Part of a small language model's weights.
Training: a variant of SOAP for these matrices, 149M tokens, 4725 steps.
Each number is 50 + 12 x the weight over its row's rms, rounded and kept within 0 to 99. Layers, rows and columns count from 0. The size before them is the row's rms in percent of the matrix's.

# k: layer 5 attention key, 128x128, rms 0.189, rows 12-38, columns 0-127
# q: layer 5 attention query, 128x128, rms 0.192, rows 13-39, columns 0-127
k12 088:60 55 54 37 57 55 76 51 46 68 47 38 52 55 54 44 58 45 55 56 51 64 49 40 34 71 55 37 49 42 60 80 53 51 59 29 62 57 56 22 66 57 27 22 46 43 66 28 46 63 49 89 56 42 49 57 44 50 38 39 61 52 45 48 39 49 40 45 54 61 64 47 42 62 61 56 41 51 39 53 32 62 48 48 37 42 53 69 63 40 36 83 61 71 57 53 46 51 56 58 31 48 53 65 36 58 62 41 61 62 27 37 45 60 65 45 37 37 47 45 39 54 67 39 62 45 52 37
q13 097:67 53 35 26 35 50 57 46 60 55 35 59 24 32 43 41 34 59 67 49 47 56 68 65 43 51 78 67 63 44 43 58 42 59 60 47 63 50 53 70 40 62 47 53 57 46 46 44 45 63 64 50 58 48 40 27 33 54 50 46 45 62 50 48 59 72 58 31 46 27 32 40 47 51 37 59 81 44 61 65 41 48 56 43 46 51 60 49 53 52 55 45 73 48 45 38 48 29 73 43 67 51 48 54 54 38 57 59 41 74 45 61 55 68 50 40 24 43 75 52 19 40 47 65 51 48 42 54
k13 099:45 59 39 32 74 57 52 70 31 51 51 49 41 72 39 58 33 56 59 46 46 53 82 46 43 31 63 48 32 70 47 42 47 59 56 43 45 42 50 68 55 69 46 33 42 46 67 52 42 55 36 65 75 52 39 41 53 58 45 55 74 44 43 61 38 56 74 38 51 28 40 36 49 50 49 53 59 36 46 48 53 39 47 45 46 50 65 52 37 57 50 45 46 43 70 34 54 44 50 42 54 67 68 59 44 48 49 41 45 40 55 67 60 62 58 44 44 73 30 48 33 53 82 49 48 76 20 43
q14 101:58 48 65 46 46 35 46 48 53 60 57 51 27 67 48 41 46 34 38 50 50 65 51 47 56 70 49 43 27 62 56 48 50 58 59 49 60 34 44 63 74 55 49 41 60 19 48 74 35 43 46 49 53 35 57 50 69 50 62 48 31 64 63 45 76 42 54 59 65 66 24 46 59 47 50 52 59 20 39 35 61 41 60 29 36 37 33 66 40 30 70 59 33 50 71 57 41 46 51 33 48 45 50 54 55 40 42 60 65 59 34 52 49 55 57 60 26 48 62 59 33 36 49 58 64 46 38 54
k14 097:34 56 41 58 54 48 35 49 69 53 55 69 56 48 54 41 26 46 70 41 44 52 62 72 66 62 45 45 45 47 47 61 37 64 54 45 48 27 31 42 29 40 44 57 48 45 47 69 61 52 47 50 53 50 40 66 55 28 54 44 51 46 36 48 44 74 56 57 43 35 55 40 18 38 52 25 51 64 34 47 37 63 51 42 34 49 66 58 43 48 44 49 50 52 57 40 36 33 51 17 65 55 47 43 56 51 73 49 41 59 26 34 58 34 62 50 52 50 42 53 47 63 72 40 88 46 57 53
q15 103:55 63 44 55 48 44 43 34 65 49 50 58 58 56 57 54 64 50 55 24 59 53 35 42 45 54 41 20 48 35 31 19 48 53 46 68 43 28 72 29 24 59 53 65 43 69 53 35 47 38 47 53 59 57 33 47 24 54 63 42 49 74 73 46 59 49 42 56 69 56 53 64 45 57 46 49 73 48 48 69 42 50 65 52 33 60 50 39 40 52 48 44 26 52 41 50 45 47 63 67 34 32 32 43 39 44 55 71 62 53 39 45 59 37 44 61 60 48 58 41 42 45 62 42 49 58 23 41
k15 101:15 47 64 50 55 50 57 34 42 56 58 42 38 35 58 42 61 38 50 53 55 56 30 62 37 59 57 11 48 44 30 51 46 59 52 54 46 35 46 63 52 36 52 82 46 55 76 71 60 39 59 51 50 49 32 30 35 58 42 38 60 45 35 58 45 37 55 60 59 61 51 56 54 74 44 45 73 51 37 39 66 47 72 48 68 45 68 35 40 82 52 41 48 47 59 36 50 51 69 52 59 57 47 43 43 43 48 52 36 54 54 46 49 57 34 63 25 48 62 50 54 53 49 54 58 40 36 36
q16 094:65 44 55 49 49 57 37 50 60 56 55 57 38 61 46 68 46 41 25 47 60 44 47 46 65 62 34 36 43 42 57 64 52 54 40 42 61 47 45 56 52 27 59 48 47 46 45 54 31 46 55 71 70 59 35 41 43 72 50 58 45 58 60 17 48 44 55 55 47 43 45 52 56 54 64 60 52 53 22 47 68 33 45 56 48 51 49 76 61 37 80 35 56 44 31 65 47 12 42 70 60 51 41 62 50 55 54 52 23 33 61 46 45 56 53 58 54 48 41 47 45 42 46 62 78 37 43 22
k16 093:72 39 47 67 73 45 54 62 60 41 61 49 38 86 37 44 39 56 39 54 52 36 59 40 41 68 34 42 47 64 37 79 51 39 31 49 66 35 29 52 57 35 72 58 55 46 55 56 55 29 73 45 51 51 41 37 40 46 48 42 52 46 48 40 44 61 54 50 31 47 48 64 41 60 37 33 46 65 23 61 62 66 48 44 30 48 66 49 49 50 43 32 57 33 54 62 26 43 39 47 53 29 53 34 80 37 36 48 50 63 48 41 45 43 46 52 44 37 41 41 60 51 50 46 44 37 44 61
q17 095:48 63 48 56 34 32 66 62 54 47 49 38 63 58 42 58 29 51 58 52 43 53 55 55 53 34 65 70 49 30 48 67 53 51 45 31 46 75 61 28 29 30 48 52 56 35 61 46 32 47 52 60 50 43 35 50 47 51 53 50 54 52 61 48 69 29 65 42 64 41 63 45 36 72 79 51 67 56 81 42 83 53 53 30 68 53 51 48 29 36 51 57 32 44 36 54 42 70 59 45 35 71 54 65 50 46 37 47 63 40 48 48 55 51 50 36 52 58 50 47 47 54 40 39 53 32 57 32
k17 095:57 53 48 36 47 61 45 52 53 52 34 40 78 45 61 46 50 62 53 31 75 31 56 59 38 59 64 31 60 45 43 56 41 36 32 68 33 55 44 62 33 37 40 48 63 66 49 60 36 48 60 42 62 50 53 68 55 49 32 59 38 34 44 50 51 45 61 42 39 60 48 40 70 51 61 28 51 54 54 74 44 48 35 66 65 49 57 25 65 43 63 51 50 48 47 57 52 72 62 57 48 53 42 66 45 42 53 64 83 48 35 77 78 54 56 52 54 61 37 41 32 43 71 42 44 50 51 32
q18 102:56 82 43 48 47 35 48 55 63 43 71 56 42 54 39 32 75 43 60 65 61 43 69 55 53 67 23 57 69 61 76 55 72 58 56 77 50 24 37 50 54 57 58 59 51 42 31 36 44 42 52 40 55 35 54 39 32 53 48 47 50 66 51 42 50 43 54 53 58 42 51 66 64 48 35 58 43 45 59 36 47 64 43 49 64 46 60 47 44 65 59 36 50 46 52 36 30 69 67 42 40 47 48 50 40 66 58 55 39 45 72 61 41 32 54 50 40 86 61 70 40 41 47 49 61 51 61 45
k18 103:51 47 70 27 59 45 77 43 53 48 56 41 32 57 28 46 69 42 56 49 49 42 27 54 48 36 36 70 51 40 64 41 52 30 67 44 56 50 56 65 50 34 59 39 41 50 40 53 77 45 58 52 47 26 37 48 35 58 35 46 61 77 34 52 53 55 46 68 36 45 65 46 42 40 51 85 44 50 40 60 40 60 45 54 42 53 55 55 32 64 57 54 74 67 48 50 33 53 58 48 53 61 33 51 66 42 47 59 27 51 66 65 42 37 41 60 59 48 52 64 41 54 46 41 80 56 51 40
q19 102:29 49 41 56 66 61 31 38 53 54 37 52 55 58 58 56 35 39 64 49 46 51 67 28 46 57 59 52 55 84 22 41 62 55 58 48 76 48 34 22 68 46 51 57 63 49 33 44 53 75 52 71 76 39 41 53 33 52 43 59 48 50 52 35 61 34 57 62 63 52 55 40 50 33 55 39 48 80 62 46 48 34 56 47 48 68 45 57 54 68 48 37 61 48 47 44 52 26 44 57 33 57 49 65 42 46 47 21 37 64 51 54 54 59 48 48 39 59 53 52 41 63 48 74 47 64 48 47
k19 101:70 64 49 55 58 38 47 55 52 67 60 59 42 54 60 25 55 46 40 51 55 53 48 38 51 47 44 46 57 36 45 45 37 29 28 41 49 50 63 39 71 54 45 54 61 49 34 59 58 51 52 36 66 43 75 42 55 54 64 79 38 48 40 36 48 54 55 69 66 46 56 58 35 51 52 73 54 43 50 59 36 59 63 51 46 49 74 40 14 45 59 41 59 61 57 32 61 27 43 50 41 51 55 37 67 32 27 34 26 40 50 47 34 77 63 81 54 53 56 48 40 47 46 49 39 52 45 41
q20 104:53 75 50 52 41 59 44 36 60 37 52 48 47 25 57 48 50 70 54 60 36 58 38 54 43 43 57 57 34 45 50 44 48 33 71 79 39 55 54 36 60 57 65 58 52 66 57 58 63 45 63 49 65 41 43 45 45 70 66 63 52 34 44 49 46 56 36 47 55 67 51 52 44 38 57 51 47 44 58 37 56 25 27 63 48 33 68 57 39 34 57 55 58 48 39 35 29 41 42 33 19 55 27 54 67 42 60 31 41 63 44 56 67 43 36 63 46 56 84 59 47 46 55 37 61 56 55 29
k20 107:66 45 55 38 40 39 35 32 51 35 49 51 36 62 55 39 61 63 63 64 72 67 37 50 56 59 61 51 25 59 21 42 55 44 44 63 68 61 36 63 50 67 45 50 59 60 36 60 32 56 59 66 68 53 55 55 43 60 36 41 51 64 39 50 49 47 49 57 42 38 43 82 44 45 20 67 57 50 49 55 43 33 44 55 57 43 67 29 66 35 50 49 63 58 32 40 45 42 80 50 68 46 44 46 18 38 61 64 56 43 63 33 41 50 43 51 41 56 48 39 58 54 50 41 70 46 54 48
q21 100:41 41 71 60 68 61 52 66 78 52 53 70 36 38 48 35 49 49 40 64 56 42 57 50 49 47 45 50 21 44 51 41 40 48 48 45 56 63 43 25 51 18 50 35 39 56 55 41 63 34 70 71 64 37 64 76 43 53 61 48 52 31 34 46 56 33 32 51 55 54 28 37 40 37 35 45 48 47 52 38 41 44 53 47 42 58 67 36 34 68 55 51 46 41 56 52 60 38 53 55 34 36 55 45 65 26 25 57 38 38 50 51 41 35 76 63 52 54 37 47 35 55 52 60 50 45 49 35
k21 099:40 41 51 54 62 34 30 47 62 65 26 51 56 61 75 64 55 45 57 67 44 48 53 39 54 41 53 46 35 38 56 68 46 38 22 27 45 73 48 42 65 55 40 55 33 37 44 50 57 61 61 26 44 44 39 68 37 34 54 67 50 46 69 51 65 50 55 59 49 68 44 75 41 47 39 61 68 50 46 41 27 38 39 31 48 49 47 31 59 55 39 50 58 39 56 52 19 29 61 54 55 55 31 37 45 42 48 57 56 53 56 37 74 45 42 51 49 36 69 70 40 40 57 53 44 42 52 61
q22 093:64 65 51 42 59 57 61 59 59 57 60 56 48 43 67 63 40 55 69 58 56 56 56 52 52 37 69 28 38 53 52 51 70 59 25 63 50 30 57 68 51 30 43 62 45 46 57 58 66 56 68 49 44 59 75 63 54 43 48 56 71 44 35 67 71 39 52 49 45 46 47 55 58 75 46 66 37 38 63 66 50 38 68 55 54 56 61 57 65 54 58 34 23 31 30 43 70 57 45 47 63 48 39 51 42 59 50 70 62 58 44 48 49 69 37 61 61 54 57 57 48 61 70 73 48 70 29 39
k22 090:57 31 39 53 59 68 47 49 49 41 70 37 62 52 39 57 68 44 55 54 55 60 56 43 15 46 47 35 62 62 51 55 37 70 56 38 63 32 48 23 47 51 49 61 36 42 52 46 68 50 52 30 51 62 24 49 65 35 53 57 39 61 67 57 33 67 60 69 69 53 17 36 59 39 40 51 40 52 62 49 49 42 52 69 49 54 54 31 48 65 57 58 30 55 64 49 29 51 55 48 60 42 66 61 43 47 23 71 43 56 54 31 44 59 60 67 51 41 58 45 54 64 62 47 58 56 45 44
q23 098:45 42 57 45 51 43 65 58 55 38 32 54 53 38 54 53 55 67 49 53 53 87 56 51 44 56 35 40 60 51 55 50 30 42 41 40 60 55 57 37 67 44 54 38 41 60 56 43 66 42 39 46 76 33 48 59 32 68 55 23 47 52 49 70 69 46 69 51 34 62 45 56 49 40 43 38 60 48 42 57 17 47 57 50 66 47 46 46 37 49 25 63 56 29 46 41 43 54 36 46 60 65 37 32 38 36 69 52 18 54 63 32 37 58 41 60 39 54 58 44 26 34 61 47 52 49 59 64
k23 100:46 54 78 58 55 62 33 39 33 54 48 53 75 38 42 77 42 50 63 49 40 78 62 40 43 56 35 39 54 36 49 43 59 35 51 35 57 28 53 51 65 54 47 36 49 32 48 59 34 53 68 51 45 39 39 58 35 38 50 38 71 57 54 47 56 57 49 41 38 59 41 81 55 53 46 48 32 58 57 74 44 12 66 78 43 69 40 72 64 45 49 49 49 50 58 64 46 45 70 42 56 45 52 54 53 48 55 50 29 49 62 60 47 50 59 39 65 57 65 41 38 41 42 58 50 63 41 47
q24 098:64 30 51 40 43 56 57 52 58 56 47 48 39 69 46 44 64 55 42 61 40 44 55 52 57 45 45 35 51 55 56 59 51 39 50 57 57 70 72 38 29 33 26 59 59 46 53 29 57 49 40 40 56 53 46 48 65 68 19 35 37 57 60 41 60 36 64 55 41 25 30 61 31 50 38 46 82 49 76 54 61 22 43 51 46 41 65 53 56 42 35 56 53 53 68 34 60 41 33 50 48 30 43 40 35 66 48 39 62 69 60 46 30 43 50 61 51 50 67 54 57 55 59 60 46 29 63 51
k24 098:41 61 39 48 47 68 26 58 40 39 48 69 31 49 42 78 56 37 42 29 46 64 54 53 68 42 76 56 56 54 55 38 52 50 42 42 54 63 54 36 70 39 47 39 57 53 46 43 47 28 59 51 50 25 57 36 20 54 36 59 55 52 43 56 47 27 58 50 67 50 53 44 51 54 32 58 48 58 34 52 38 51 51 61 50 51 59 40 44 63 54 49 38 64 61 71 59 48 38 48 35 34 35 73 32 52 38 46 75 49 52 71 57 56 65 57 38 48 68 38 65 63 17 49 64 53 62 51
q25 098:69 56 38 36 75 61 45 55 43 42 21 51 47 72 50 25 41 28 38 67 43 63 59 53 47 50 61 50 37 44 42 41 67 53 69 53 43 35 52 46 70 50 50 57 41 41 53 56 55 39 72 56 50 66 61 33 70 17 67 79 56 63 65 50 40 51 41 59 59 52 63 39 50 53 49 60 54 46 48 55 38 38 25 43 77 53 58 48 34 61 54 57 50 55 34 55 69 50 57 44 31 33 51 65 58 51 54 50 64 45 46 58 33 38 46 45 30 29 36 35 38 49 41 50 51 65 44 52
k25 092:34 56 48 69 63 35 50 40 70 51 55 50 36 73 64 63 51 58 51 47 46 66 45 36 66 50 73 43 69 57 48 60 53 54 29 71 39 39 52 42 38 51 50 71 64 41 30 59 59 41 48 57 44 61 45 51 47 43 48 55 46 45 53 74 53 65 71 53 39 51 50 27 57 61 50 73 54 46 63 68 57 32 43 39 60 41 57 62 25 40 63 35 46 64 33 33 70 63 44 53 52 80 62 38 36 47 62 28 59 56 56 45 34 58 61 48 58 45 31 74 60 48 62 43 65 51 47 50
q26 100:55 35 37 54 50 55 55 25 31 60 56 43 49 56 53 45 71 54 54 48 56 52 65 53 52 48 32 63 63 36 44 52 64 41 48 52 44 79 43 60 56 45 44 35 54 59 59 45 45 49 57 65 41 28 48 42 41 63 66 68 55 33 47 72 22 44 61 80 55 26 48 59 54 67 42 56 69 55 52 50 32 41 74 31 49 51 35 56 34 45 55 52 29 41 61 58 37 35 45 39 49 39 43 55 48 57 63 39 33 52 55 40 39 18 53 51 53 52 51 50 43 35 61 14 52 49 47 36
k26 096:49 54 57 30 46 26 37 35 51 59 68 53 55 42 50 49 44 51 49 28 47 41 21 50 39 68 34 66 51 58 48 60 47 46 55 39 36 47 44 50 62 52 31 59 38 49 48 70 36 33 64 44 38 53 49 46 42 43 46 37 38 64 52 42 64 30 32 52 65 65 64 66 51 41 47 47 62 61 65 21 31 40 50 52 43 35 48 69 71 28 59 42 46 49 75 55 50 83 55 73 48 48 54 75 49 45 57 33 55 46 61 44 50 37 52 52 48 47 21 46 46 56 35 48 60 60 60 60
q27 094:46 38 45 58 47 51 69 39 44 50 39 69 42 49 57 41 37 58 59 21 53 50 45 63 55 44 46 46 54 40 29 36 46 46 54 67 68 33 65 83 47 39 46 59 58 49 56 50 53 50 45 51 48 72 62 60 47 67 60 45 30 27 63 31 55 52 37 44 60 45 62 55 36 66 48 73 36 51 56 58 33 57 46 47 24 49 68 62 43 42 47 31 51 68 44 52 46 52 38 58 64 58 70 47 27 46 43 52 41 85 53 61 34 57 57 51 60 50 48 42 38 31 59 53 60 82 44 55
k27 089:48 55 43 57 55 58 30 20 37 54 61 56 48 49 59 50 72 52 38 57 60 49 60 48 38 54 55 66 34 51 28 40 63 55 40 42 71 48 55 41 63 47 49 68 53 64 56 44 25 63 54 24 48 63 44 31 53 52 53 54 52 55 40 64 38 67 39 47 52 66 70 39 55 49 48 53 50 55 37 64 62 52 31 32 66 53 49 58 55 57 41 81 38 55 48 32 50 35 40 40 64 44 33 48 55 51 40 40 53 68 57 77 42 53 46 46 02 42 29 36 37 43 54 55 42 58 54 46
q28 103:57 32 51 44 69 50 39 49 48 50 30 63 57 63 51 54 58 60 41 58 58 37 59 37 44 54 59 43 47 36 56 66 66 57 63 42 43 56 54 41 60 65 25 73 72 60 42 34 62 48 63 74 39 67 79 38 37 55 43 38 70 49 57 49 43 51 69 46 56 45 39 33 58 55 62 35 62 34 18 74 58 50 60 39 36 53 23 37 43 54 29 49 63 46 50 45 55 46 32 34 33 45 43 71 49 37 28 44 42 61 58 40 44 46 56 45 39 55 62 50 65 36 56 45 55 53 38 41
k28 101:35 41 45 30 40 64 41 43 74 65 49 53 13 44 32 43 50 68 38 43 65 46 36 38 64 61 31 38 72 61 53 42 46 23 43 55 42 37 58 58 65 41 60 40 37 35 49 57 47 35 47 57 62 47 39 46 44 65 51 69 58 45 74 45 42 46 66 39 63 56 33 45 26 44 53 62 55 66 38 56 44 56 40 45 59 57 53 50 52 49 47 57 26 38 55 52 60 49 46 45 45 50 61 50 49 59 37 23 40 46 48 41 76 54 54 52 38 59 51 75 74 53 44 59 39 65 30 60
q29 107:59 55 32 33 42 60 34 52 68 54 56 34 53 51 42 54 70 46 60 39 52 58 39 40 64 31 36 51 39 45 63 45 43 58 73 56 38 43 27 62 24 15 51 51 49 57 58 47 54 54 49 54 43 48 25 39 32 54 37 41 57 51 38 57 29 32 54 39 58 60 33 34 58 58 66 64 58 39 52 37 62 60 52 27 68 70 36 44 46 55 55 49 52 40 59 42 49 64 52 37 56 69 76 38 49 15 50 36 49 52 43 39 37 44 54 32 56 50 47 46 54 72 55 37 57 46 50 55
k29 112:49 44 72 42 42 33 46 46 64 71 42 71 68 50 35 69 46 57 51 46 82 50 67 67 53 39 29 55 64 57 18 51 51 54 66 60 46 53 44 57 54 42 53 45 48 41 68 48 49 48 41 33 62 64 67 26 53 44 45 40 54 39 54 74 60 36 57 50 60 51 47 47 69 32 52 41 71 62 52 47 22 55 28 36 42 62 32 51 42 67 58 48 49 55 47 53 65 63 43 61 58 51 47 61 49 20 48 64 44 54 44 43 51 42 38 36 62 34 46 59 23 49 54 58 39 63 43 42
q30 105:55 54 40 46 34 54 38 47 66 42 50 68 58 27 56 47 39 38 33 44 71 53 47 46 48 51 46 65 63 60 50 32 49 42 40 43 46 60 30 72 23 49 61 51 47 39 61 32 46 55 39 57 43 36 62 74 45 48 48 26 54 31 59 29 62 36 53 53 42 53 45 39 26 56 34 38 46 37 50 35 57 33 55 49 81 54 42 46 36 60 48 51 58 67 69 44 52 34 50 52 37 48 40 27 47 32 51 46 39 55 62 40 28 37 41 69 68 59 51 29 64 48 63 75 41 51 48 48
k30 105:48 61 55 67 46 59 49 57 49 45 40 41 60 44 74 41 59 47 54 58 40 60 75 74 57 37 33 52 42 46 50 43 35 36 45 22 62 66 56 66 75 43 56 51 44 21 60 42 59 37 55 46 19 56 53 47 56 50 40 40 39 49 40 40 51 74 44 36 48 52 34 68 59 46 47 39 62 65 50 47 43 34 21 45 64 65 49 62 45 59 34 53 44 54 64 57 32 62 41 39 45 37 48 56 45 23 71 46 55 61 72 55 48 62 57 65 81 53 57 42 48 58 56 46 40 43 34 55
q31 095:46 62 59 68 52 52 45 25 54 58 27 59 63 57 51 47 50 56 36 49 67 44 36 39 59 47 51 72 45 38 38 59 59 34 53 58 52 65 80 35 53 46 27 43 59 39 46 43 54 61 40 29 62 38 70 47 55 50 27 69 57 60 58 75 53 61 44 43 42 44 54 54 27 66 54 51 27 57 39 58 61 79 53 39 59 49 40 53 49 60 54 30 36 46 51 34 28 49 31 54 44 44 45 53 63 41 50 68 33 55 34 59 52 47 36 54 31 66 60 42 43 52 27 48 50 32 59 68
k31 103:46 32 38 44 28 47 40 45 61 66 46 41 54 54 47 49 56 65 32 59 42 51 42 32 43 58 57 35 50 26 75 50 61 50 52 64 50 57 41 46 43 65 69 41 43 46 71 48 40 27 49 44 53 63 38 58 38 42 68 47 43 50 20 33 47 48 62 64 66 58 57 50 55 50 56 44 32 68 33 58 60 51 34 51 54 60 67 28 63 33 55 45 56 44 53 59 67 52 53 66 40 45 39 65 57 24 54 46 43 54 65 61 45 60 64 60 30 57 49 40 60 71 75 76 74 58 60 55
q32 099:52 45 70 30 33 59 70 73 55 41 63 27 72 65 68 23 53 42 46 61 44 30 44 38 52 64 47 40 45 57 57 48 42 48 22 74 43 35 37 52 59 35 66 46 64 55 66 60 59 41 51 55 59 32 44 44 68 50 51 49 22 45 45 39 44 46 70 28 71 43 49 49 56 68 61 52 44 62 40 51 46 36 43 68 45 34 45 41 56 62 44 38 60 52 60 53 61 59 65 59 48 48 32 57 58 39 39 53 54 66 23 59 35 43 54 61 40 56 45 43 43 70 42 60 40 52 36 48
k32 100:54 52 41 55 35 38 45 48 33 54 49 53 43 49 64 52 25 58 28 57 71 76 47 57 49 41 46 50 55 55 50 60 48 47 49 46 48 53 36 44 26 44 43 48 42 47 50 48 54 74 50 39 84 37 21 51 44 49 43 41 41 71 61 39 23 53 39 47 58 51 54 46 46 42 48 57 61 55 46 70 71 68 60 46 42 52 48 53 43 40 49 29 33 45 46 75 25 32 44 60 68 60 35 54 56 28 48 75 49 68 53 56 52 44 46 71 59 53 39 49 38 69 28 63 63 36 46 33
q33 096:50 65 76 42 46 44 55 46 60 44 59 39 26 62 35 34 38 46 39 62 42 56 31 57 69 63 38 62 80 32 55 63 57 38 57 44 69 42 46 40 27 31 41 51 57 59 43 53 47 48 53 39 60 67 37 53 44 67 48 75 84 60 43 51 34 60 52 77 63 54 51 55 42 44 52 65 51 55 61 63 54 31 55 47 62 63 22 52 49 68 46 32 42 54 47 47 46 37 49 41 44 48 37 46 48 45 37 53 45 29 47 33 52 31 52 44 33 57 55 40 44 65 72 46 51 53 69 56
k33 095:50 54 49 34 60 38 41 44 36 42 47 58 52 77 45 52 61 70 41 46 51 56 46 40 79 64 58 25 51 42 67 47 39 60 61 50 60 61 50 55 60 34 51 50 38 50 71 34 37 30 71 36 61 61 55 53 30 40 41 51 33 53 46 61 66 63 65 64 39 49 53 52 61 57 54 53 31 74 31 58 40 58 48 45 58 63 32 51 59 51 66 49 64 67 44 48 56 66 26 48 67 47 28 54 57 49 45 46 43 22 43 40 54 50 51 52 55 35 58 36 18 44 37 58 41 37 68 36
q34 089:46 46 63 59 59 47 49 48 56 59 57 40 56 47 49 31 56 48 28 39 37 52 48 77 52 45 45 49 57 55 53 22 17 33 43 71 10 44 63 59 37 57 47 61 52 50 55 37 32 50 66 53 27 56 50 62 43 58 58 60 54 52 59 32 51 52 42 70 56 69 09 42 69 50 56 62 47 43 50 55 55 54 44 54 43 65 61 49 53 52 67 46 31 30 45 44 44 57 51 52 48 24 73 36 57 32 51 41 32 45 50 56 34 54 45 58 42 37 67 49 44 37 46 36 39 42 51 47
k34 091:59 40 76 58 69 67 46 47 29 45 25 54 63 49 43 46 47 26 38 58 60 49 42 60 57 57 26 67 40 64 32 50 48 59 55 43 63 70 62 45 47 66 68 55 49 30 39 65 58 69 52 50 28 55 39 48 42 48 46 37 58 35 57 46 44 41 60 56 49 35 52 50 51 54 53 27 53 71 41 24 52 48 58 42 72 68 55 31 38 51 53 55 48 42 42 43 60 75 57 53 56 68 50 43 60 44 56 64 43 46 56 38 54 73 51 45 16 35 29 61 40 51 36 47 39 56 61 57
q35 100:50 60 54 53 43 53 39 54 20 37 50 64 61 50 62 38 57 59 36 52 45 42 35 58 24 57 25 55 40 50 70 48 49 55 43 45 44 39 70 62 47 40 52 35 49 22 54 33 63 47 59 58 28 72 51 21 46 58 28 58 56 55 46 52 72 56 53 49 59 42 67 61 61 70 37 64 64 43 48 73 48 50 78 48 41 47 61 48 45 25 66 43 49 66 57 60 41 56 58 51 45 66 55 46 49 44 56 59 64 65 32 35 46 59 58 60 40 29 54 53 53 46 25 41 50 53 40 33
k35 104:53 56 39 47 41 46 43 34 56 52 63 67 47 52 53 22 50 29 60 48 49 56 43 57 31 39 55 47 39 49 49 36 54 68 30 58 25 55 53 46 42 38 60 54 45 72 56 54 54 47 60 55 30 56 21 46 46 55 30 60 61 55 36 52 39 34 64 46 52 47 39 30 53 39 63 35 40 42 55 63 41 43 71 19 54 34 30 43 61 36 44 62 36 26 40 69 43 52 43 36 47 48 79 49 63 42 66 74 49 25 51 51 46 44 45 51 44 46 60 61 65 50 52 71 62 55 33 63
q36 102:48 57 65 42 50 45 49 65 66 61 47 49 48 58 49 64 27 48 67 54 45 37 47 53 31 49 41 60 37 84 50 64 59 46 30 28 24 65 47 42 60 59 29 43 49 42 37 24 38 67 41 46 51 45 54 41 67 52 39 54 38 44 56 44 59 50 52 37 34 57 58 32 67 76 58 31 54 58 57 51 55 60 53 56 48 36 28 62 54 46 47 62 35 60 53 71 44 51 67 45 58 67 68 68 35 53 48 47 64 26 55 25 42 46 42 53 68 47 52 45 32 47 66 52 61 42 35 34
k36 094:27 69 30 49 33 63 48 72 66 58 53 41 63 24 39 14 56 65 61 46 46 46 46 44 53 52 52 54 51 46 46 46 50 54 43 46 48 41 23 52 41 49 68 51 63 46 35 49 59 62 57 69 54 58 45 43 72 42 31 60 51 41 45 27 38 33 49 57 54 43 25 60 63 19 59 47 63 42 60 70 55 52 58 48 51 44 77 48 44 47 57 58 43 40 53 75 28 45 46 56 59 34 49 68 65 61 38 47 60 45 36 56 48 56 62 49 54 57 47 50 44 49 35 46 18 50 62 57
q37 109:52 66 45 28 42 50 38 62 61 56 62 42 66 46 41 54 56 65 58 57 57 59 56 49 52 65 59 72 64 42 56 41 61 39 17 27 58 56 54 44 51 43 38 60 32 59 42 46 48 54 59 36 48 65 53 40 50 34 42 81 32 31 50 30 38 42 49 42 51 72 66 24 59 59 57 45 69 52 37 64 39 64 51 36 30 43 55 54 61 58 71 64 41 45 55 40 69 30 31 44 39 56 47 47 59 39 47 55 42 36 50 53 31 75 61 48 56 38 61 66 58 49 32 59 46 56 67 46
k37 103:58 47 63 48 51 54 35 61 53 70 47 45 54 55 70 40 35 54 47 36 49 66 60 20 74 45 64 47 43 34 30 38 22 34 46 55 47 65 52 49 35 48 63 35 42 48 61 43 77 26 41 62 44 49 47 57 42 54 57 73 35 56 63 44 36 56 46 46 48 65 74 66 70 43 54 59 70 50 68 39 48 65 65 49 52 51 35 54 80 48 38 57 49 37 25 45 54 49 66 41 37 43 67 40 65 52 38 44 56 52 52 65 51 50 73 38 39 49 39 61 62 62 55 44 38 60 51 42
q38 091:54 41 53 52 60 45 37 40 44 57 52 83 62 49 60 45 73 41 57 61 46 52 68 45 75 54 38 67 60 18 36 54 45 67 55 48 37 52 55 34 27 46 43 34 42 60 42 75 32 47 43 45 36 48 48 56 52 63 55 52 38 63 26 42 55 49 36 33 55 37 36 40 58 40 64 74 54 69 72 32 57 55 71 56 40 45 33 61 41 34 53 58 69 34 48 46 39 45 36 47 53 62 46 51 48 46 56 60 51 63 60 61 32 38 43 57 53 42 66 37 53 62 53 74 36 64 53 60
k38 092:66 32 63 58 62 27 08 65 45 74 45 55 50 46 43 42 58 53 55 49 39 47 45 45 54 73 53 56 45 51 51 77 36 33 42 52 64 68 49 70 55 34 49 61 36 48 77 73 42 59 35 42 55 31 63 59 13 50 44 47 62 42 42 56 62 47 42 47 65 42 46 33 43 45 60 54 52 52 53 47 57 44 22 59 45 30 49 59 25 41 44 65 49 56 30 40 58 53 63 57 46 61 48 44 62 60 60 67 46 45 60 57 49 51 59 46 67 49 45 41 43 40 57 41 49 34 47 54
q39 096:64 57 33 63 53 60 41 56 47 55 76 41 42 43 43 86 51 53 22 61 44 68 53 30 44 35 40 60 45 56 48 77 66 53 22 46 34 38 47 40 53 38 42 50 39 38 65 54 51 69 41 46 52 62 58 65 56 40 48 40 31 48 49 29 51 64 52 35 48 53 53 38 54 73 55 44 51 55 76 44 54 53 28 45 46 55 56 64 70 75 53 55 47 60 49 68 60 51 52 45 64 36 39 63 56 35 39 45 51 51 65 45 59 34 33 73 61 64 29 48 39 49 63 55 58 46 53 55